From a checkpoint of a small transformer trained on Wikipedia: 14 layers, 9.9M parameters.
Each number is 500 + 40 x the weight over its row's rms, rounded and kept within 0 to 999. Layers, rows and columns count from 0. Numbers have three digits each. The size before them is the row's rms in percent of the matrix's.

# layer 3 MLP down, 224x896, rms 0.0617, rows 125-223, columns 784-839
096:484492525564377506520472499476467497507490541495518527577448481565403462526459459568484470484508463488506526480475459503538478458462454447558518470507461524492499480502
101:578447506569449470520440553483466502490497465464498544547619491464496395484503511508517494517467478469455506415501486467554501437493484497540437487551537504498419528492
098:513441490510499435524487552512413465547457523515515506486471533499482526510509509530489461423520562529491524378490511503468490599585538429534524516449542507564507472533
100:473550479464508492469531466494401536526495439394526479518512488541514545458500580500499446504603422547425442498506496483471532500565441434542446498536504541559552472508
103:538463457514482417575500498552445542483505406528514540589525481529491492531567573560539518495494556444508459540507447450502499498537442505503485464457506509501417462515
108:435486434440485521473461511458444469509448533554505543526515484449521483436532534456489490521467439550531469428484477399541515526508540455503537525553545463506549528493
100:465573463466471509557484539482454499551547450518525511505557511523531490474428433519515490455509547544578578451495423498472485460532532496523466508512484467454503530519
099:491471492506504537501458472528396466464497465531549517481505509511562534507560535498514530491479513556497502637468493500536463562514489445505480449459503505519547489454
104:534424460513513550502503499438504459474570541458503480522568469465462496440522501511519561549576515529575476494593521551529445467529491480475555549509565446462536505431
103:534520465515437511460429489580562505445487551485505485400450524458498473553425548552501466535440522502512545463441533466563507518440498537458533510511468529532525468499
101:497543529516566541493527476548543530505577516499498492511496509449515459532493509505498456398569508508441542507541565471519568488488431517505533496474497528572484437484
101:491516531520509508586478488494470489518416598579561465488500467538526492601518429499460505480555509465469515524482443561508529515487540533518467430489559554454489492464
100:486450502518496384467510475551555535491492424472422438552509583522518407470491471526535483496483423526479509501537453460493469528488495448516586516479554529482459503571
097:582497496457554489550474454443546510410498466515523531459480560426549475491491460511500467472494431470452506487483534463474530533480474412459589453503527484486510460566
102:501481512545538538538477534502449486525419497493506462512473484458512515525510510409549506515487481489505515433482521502512549491499474547461489440447490542420533491505
097:470518514558489577455551539447422545511507514508495511558530567447506531474584543527490543517461542502540544468421501546544507547486470392495516528529480507477514493509
096:489491528494506515423508527470527521526563515438459478520526496506572486538485532466428462584571518483485516408502448572520543576454518529412472480517613493502509512518
098:517434547465509498543574556487498562454487484472525472532545432506552466471481545520477496498532528492532368454414535517531441526466536510527517554557505464564493503499
098:463488548509517533532491509433575512496548485493454464476463511441462499499478561463478486521570480521454516465438586486506470493517518545471483551547464509577509524543
100:445529495500479494456505457477537426517437452403545530604502442492494491571541449507528466549555475435463403576522515614513482510426557501444508509452492527546491519547
101:499484500572514590530489468484579497454487549537501537445482491431503510462566477480516510569452555475507493517510433550503501498508578411511517475501462527484562492520
104:516509554482509504499503558432462413516499530517493469477510448517510571553511481470407552429485513559548506528469550537498434487513434464551524405468488502445442527491
107:458467498524457542542462526623470507486548518544540507469502469553511470479505506514459572470553449545515460571494485520562557473462475529459618605520427398501546445452
098:496551469382560462498479523518565498545499492507576471509580521464422495571491485541424534479444498520524481453538542496545497485458522491496501482525487480510517501454
109:580358547527508524488497536489456483531500427473387451478503485532513528478540453492514459461477477459513488455474537435480485498529470593553537522494554542408422412543
098:491497558506460501524485532514517501472438566492399511442439528405505479545492522511504498524564456519417467518465416429488555556536455520570557491528546487479454521474
093:532518452518492410544510549441511482484479501463483495566466455431443496541472555514469470480503504452507489454486496472490479476573544453532510577524499488520499572492
099:433528536499501541530470462533546479452481428535488450533480440483472414461426485467454547490508528541510562508488513543454540488488467478495556524507521562511472458556
099:444402501456506544490519483546517533502518518455495488554525473482522526512454483480486492555530478494438464544548494394492476505546417510481588471494481463507428561612
101:409500503529509495510532457491544486536466432529473539447530536510510553525487483516482498489477499546538522472553480559495478441444470484486521480495526510540476463491
103:532470488444534515460453480532627524536522525451525492488476503500488530471470491491610510436471465545486500432430537555546522493513468530488561526480513489498537494492
100:483441542500510545532452478487508540468470552532574525567533529520501551549464499555470472518464486440538522494507557483550473493597510520480451529564470518464412443538
100:571467532496526528426538489522446457446466428549516495510451463512533541558459520498477439522557478502525540565458524413580529479475481527467503572493503535485526515518
099:499497486446530420440529497519511496467500444562527490536524463446467435430544573509475569467398541511462474563510518562481441507469507455570586498510495477503478425502
100:563480498500463486500503522537509486516435494477557529580480472520496461390458524546426533480510505477445496464545562464554548471528481437465507507479515479483518494517
097:533385565499548462515488542554565530470540515519455479523532451484464499450433533455543513484484500510495495453457492448489516512488488568422521505561523490523473411506
095:543519515493469519523527491515528508508441431507534517515548497470506440479493493463500525483472481602504520487460557604552436474471502472454426499509489523450463530495
100:539480452475492484492485490489525557471462515508525492525475520434459496482552445482485523515424515511554606413493482480523471516462491457508413553512477565471535507500
105:401493473514516513459440488542505518555516570528506505499546543454447512469431535501422454512403495474447500520411430531508526516473501523458524492467472502483568521546
100:469500455523531487472500464492451488536530541533529422550505567505462523479466503533481455489533494499472451506454526505502491481481473500481471457472505465481529572484
101:539473474565588508543605531484499574548499508513467501500439512558466543525489469514551532484452454513548487478525499534446498550460503482455525432486578468479541479489
103:480524503575543495485527453438457560477500506436458453495485499453423452503410557503463530524576422515550490542461509480443532532479498488562506524484497523505496524475
096:470452463533460479544547549516505484513524447512539498484527466542539516493525491503494545424500560406526442511546473481548537462514485562566515509567523465502521538521
106:607504430514522507526463465486511563528562553524497468503446463500498535576592491480511578510515485481361548577543505482537443543527559536529444507521482502457543510464
102:448535548473437521493482477539472487455558532456502495467533483532516496559554530502542444506575536477478519474496568481439505514559501470532505499543503524463502505511
097:535476496471507498447494512497570497490547500519500464448481500473527522488469546380473533550430506570572461465491466509429481506509592508498548526520506453534494415501
096:476502485541516487445442534478499533458478457511549481515452492421501511515514509471507571430474505504537492522500510525564483523458522443542496442427507468469523492431
098:513562473549489453536517500444562535535453465489557499450566548478525465549467414584504434533476385458535452469469504484408522457533455491507501509427493510503486527543
100:595555547526531484465534475456583559544550503563428492484555492558528489501467586510545471486461437457498488503521548452507506542398511528460437548570497546507472463576
102:496563522458511485536483466484460487572528597518466474456478512441506464527457455484480528519519474539490591535493451533508511551447495581548454460464518544497556504488
097:531546494522474545449543505482517453574556527535475503437469482466480515429578534478437470488448476546506533500471528472539513461548501514508542537529538463450509475481
103:498559562469469497539447500471518457488455494475489497507499464571484528491566499478489590521417489501476474467490525535522519554528488465480534507538473502507463470468
098:504521481523513502505427445470554597445371499512518541495532552534475540471473448558503530516488481480515452498453544528547564540497497489414477501386446577419504503519
106:520413508504466463448491489534463481501513481493455548517528511491531558404473477437489490569456557500528437450543492567471544484447508474555519457471478542584487495548
100:497500547508375550473453511530486490538489489509460517541468440465489388490466572449520471480526455503468447497436516469489536445479561497488494557598475482489496513545
098:544531474531595510478562509494506491524541477455520523465470494520470477542513491516508549555425592451518508540571488543508474516538533452588487530546492529510548489470
093:548535446503419467466507465545451551495524440578503503422478486517475463564476468522560515554454462491533509518407507464475519494506525475460492376490457564431506479544
106:496553492505455484543545427504447539574569544523465552485475501454495435500470548536548474514594477456442458451481486508521491517472529512500504533472478427480526513533
093:452491466506462528553497440518462514565559479524471494497495533478483556569499513519451532526525552500560468485558498572580473516425445462492497511427479465529557503448
096:473524516448496483507492480448471516485545519510504504498507537558530530427513433562539545550524579471482466412529537536519533498480517585483491506502469482543484552523
097:468554547494553552458477483515535516408530493565498498417514488489503475490482582500532539514468433489510555493409504454549504483540543491427462482542498577512515548519
107:450522504470494517533486522513477540519490482439496457493515543439513429550481386472562451506564480503521512477515476467369473581480485461520406477501514500508571475498
109:507483483518549445513498530507449508518529459450490480553526479532622439569480502580514492520509423448521481541489431505507530496554559508452498536456464456497510508424
096:572461487483494473458536511454503475466526487479484559509446515486544536555495505503595522501437496534580527496520551557531430512481427456534600418505439550433563450473
099:510527484533456428516507439504479507461506512448504460415493506511515504595559463482509479451524565470482547492524483505460516494461552487496401560569514529489460487513
096:504400522578606472519495570518533499445540525573537503537513512528471539477537457516509572482477518546528468535531503514512477492523486479517548480538505488572489476510
097:496444424494553511491513499451511533504453526503529465564508486519545548481497517559515523487514455582550454534541531456481507416470535557474477537444465476529496475489
122:516487525523577541542514525537445480494507563536533522541496505476414483488463494444571455487444561539522524515568500492580474466497462481513546543504516515537432448525
099:518557452441482453573514469499453542473489592511501528487524475509496531504545542506450427483506456384455433444418507538544492500460505535495417470453508476538514498464
102:450515529461506561458521457506459470468558462464421517513554508534451570460585518625450506492478495508448500472432506543441399449407575442543617486600525524445517477552
105:485470512497523498539459485527427475477497535517468494556534477434540458477555540501489557512473510488505480516573458481557472510589505480487555467498480470482482502490
101:510520528563410499518547461447501490473537520573495518517499422508415546484634489483474507427499474424582548468483532532555473449573442571465550519534511436508529514467
101:432539423517421471469486437477410541498531572517536443476525466511572518517450432495457465499564571538459522513510484480504467496549496618454489449501464515576484535547
100:489511464454426497473515564483546443408470606537545504439488471492477467519518531487500519509543408464524487506531538434505513466492478509466402570592493567511507529500
106:480524526515512497518578522463586619537517526526512430474461421602445481487462466469476494525526466557561495516511486559488446545501517571482503431507523553561525551467
099:501515499530460396552533469523613471533566496528571558572534477475460534403536482513528502545489534473456533477498470616524513461499425533482475526441532513539543512565
101:520495505509547517483458564522631550432506543549556519464514494531460471433492451496495502443581503541553472506529490522497496502499508508459543564458559468498521521540
105:538514493506495455554470533482527460483443503489514487552472572543426544511521471471512472494435513474489453484586535543543488491577587435565462457517474452456468516468
101:485556559521444504552467426544424479587479505429467533406527510515490515486535520474499520535489464497454431517501499483496486518410468587452539559429437520538529475481
093:523490471560555485544474504515448481460416467504511538504528598596541436398507465492505492517559515511590487495508475479595560444514491574614469456492523505474463437451
095:440487501502513516536472546509501585545462572488412536481470446477568495525539419517469512503516447523548573523456503542483489448484525502513441579477493452496579573449
098:539520525460535439499461550467521427487427571471495509558485535507481450402502494543468575462572555498512536526470564455511576544465532563468521427467551492501488573456
099:518512526469527449440481433526474447471540492469536538524544459570537521533585417486540544497589506602524471483487542497487516522429562505472488447480479533493513441516
100:473556487454486464485515523488537461488547474489471498502518488580487453525549470484543586518522565510520441530512543555498499454560501548494499546478503527518445499479
103:514540539552541485537518487524449557513501457434496502522494558435598480537518527548571519467563525482468529556507457504517489520492520456554449484468547481473540517489
101:507513599472462474497427439490449486564473487491554552437504453458473440569556461537463368538497519497480501424482547474449545445470469433537502457473543553476528526503
105:532569475457471486470527444505579529599457502483498514452463484465501467527482465543480523490539509473492418497489494538514558508497454478488436508490483502499504457573
102:522539464556489477491469480533573540556457569468602501514466559494462455404520578473458499521490525523473574542432620450538502531488489448472503582530539488508486487543
096:519543467489536505518420444552446507539549557510454489528549578547492524531497493491515511477499520460458447543495522490470526487517500447490490520462513463470466433581
101:516527492535574520471478510602543549470490510537471514372493514463512530470513562446439442592481415452424525520465539530463538534547473460490481415436442457508423516526
095:380481480481512488553478478498493480449516533514446496501471459504554506497516470464481459544553496489401521438500402463503502482436539498490466542546479567440524506502
101:470442501571524509484508584526487425484527424504440525447466503594462503492522477525562434450443534570495566435526435484449484488497502540585501473452430538530449488464
100:531425531514505511502548475498516470517464529528493490457485490510497539493561523510577471548493550498436492468435610566464471503442533451507489531537429537597552555474
099:512514394524474484469473551540560446500474439479510466569528512448535501479539474498459485503462497384468555530514481499471525468498538470411399512430484487576465577540
095:526514480530506513405549478512537541532439515542510571448494496497487538476511449502557491492418562484521533544480441494402515511492518485513615504449551471509453498464
104:530472533445416514487491550395479456535464461469525503560518500539558488474422493545516511565572455454512470517549424518457529563561530536487489527520516539527453407469
099:460565526462565538471527488515449492612534561426476530482530451519497445605522411504447467467468506498470563498498482495527486553474496513457509458441438521470532499430
101:512503579504481548437503527504608449535479503505568487482473510526535367497493505471457425527498537542512487557410530427415536475568570504461550518537503542518536499475
107:497520518457486521475512539476603479430550517513473533509524507533444500515526453495455451525493523499593494549550530445523484508558479523560550481549478458497388410448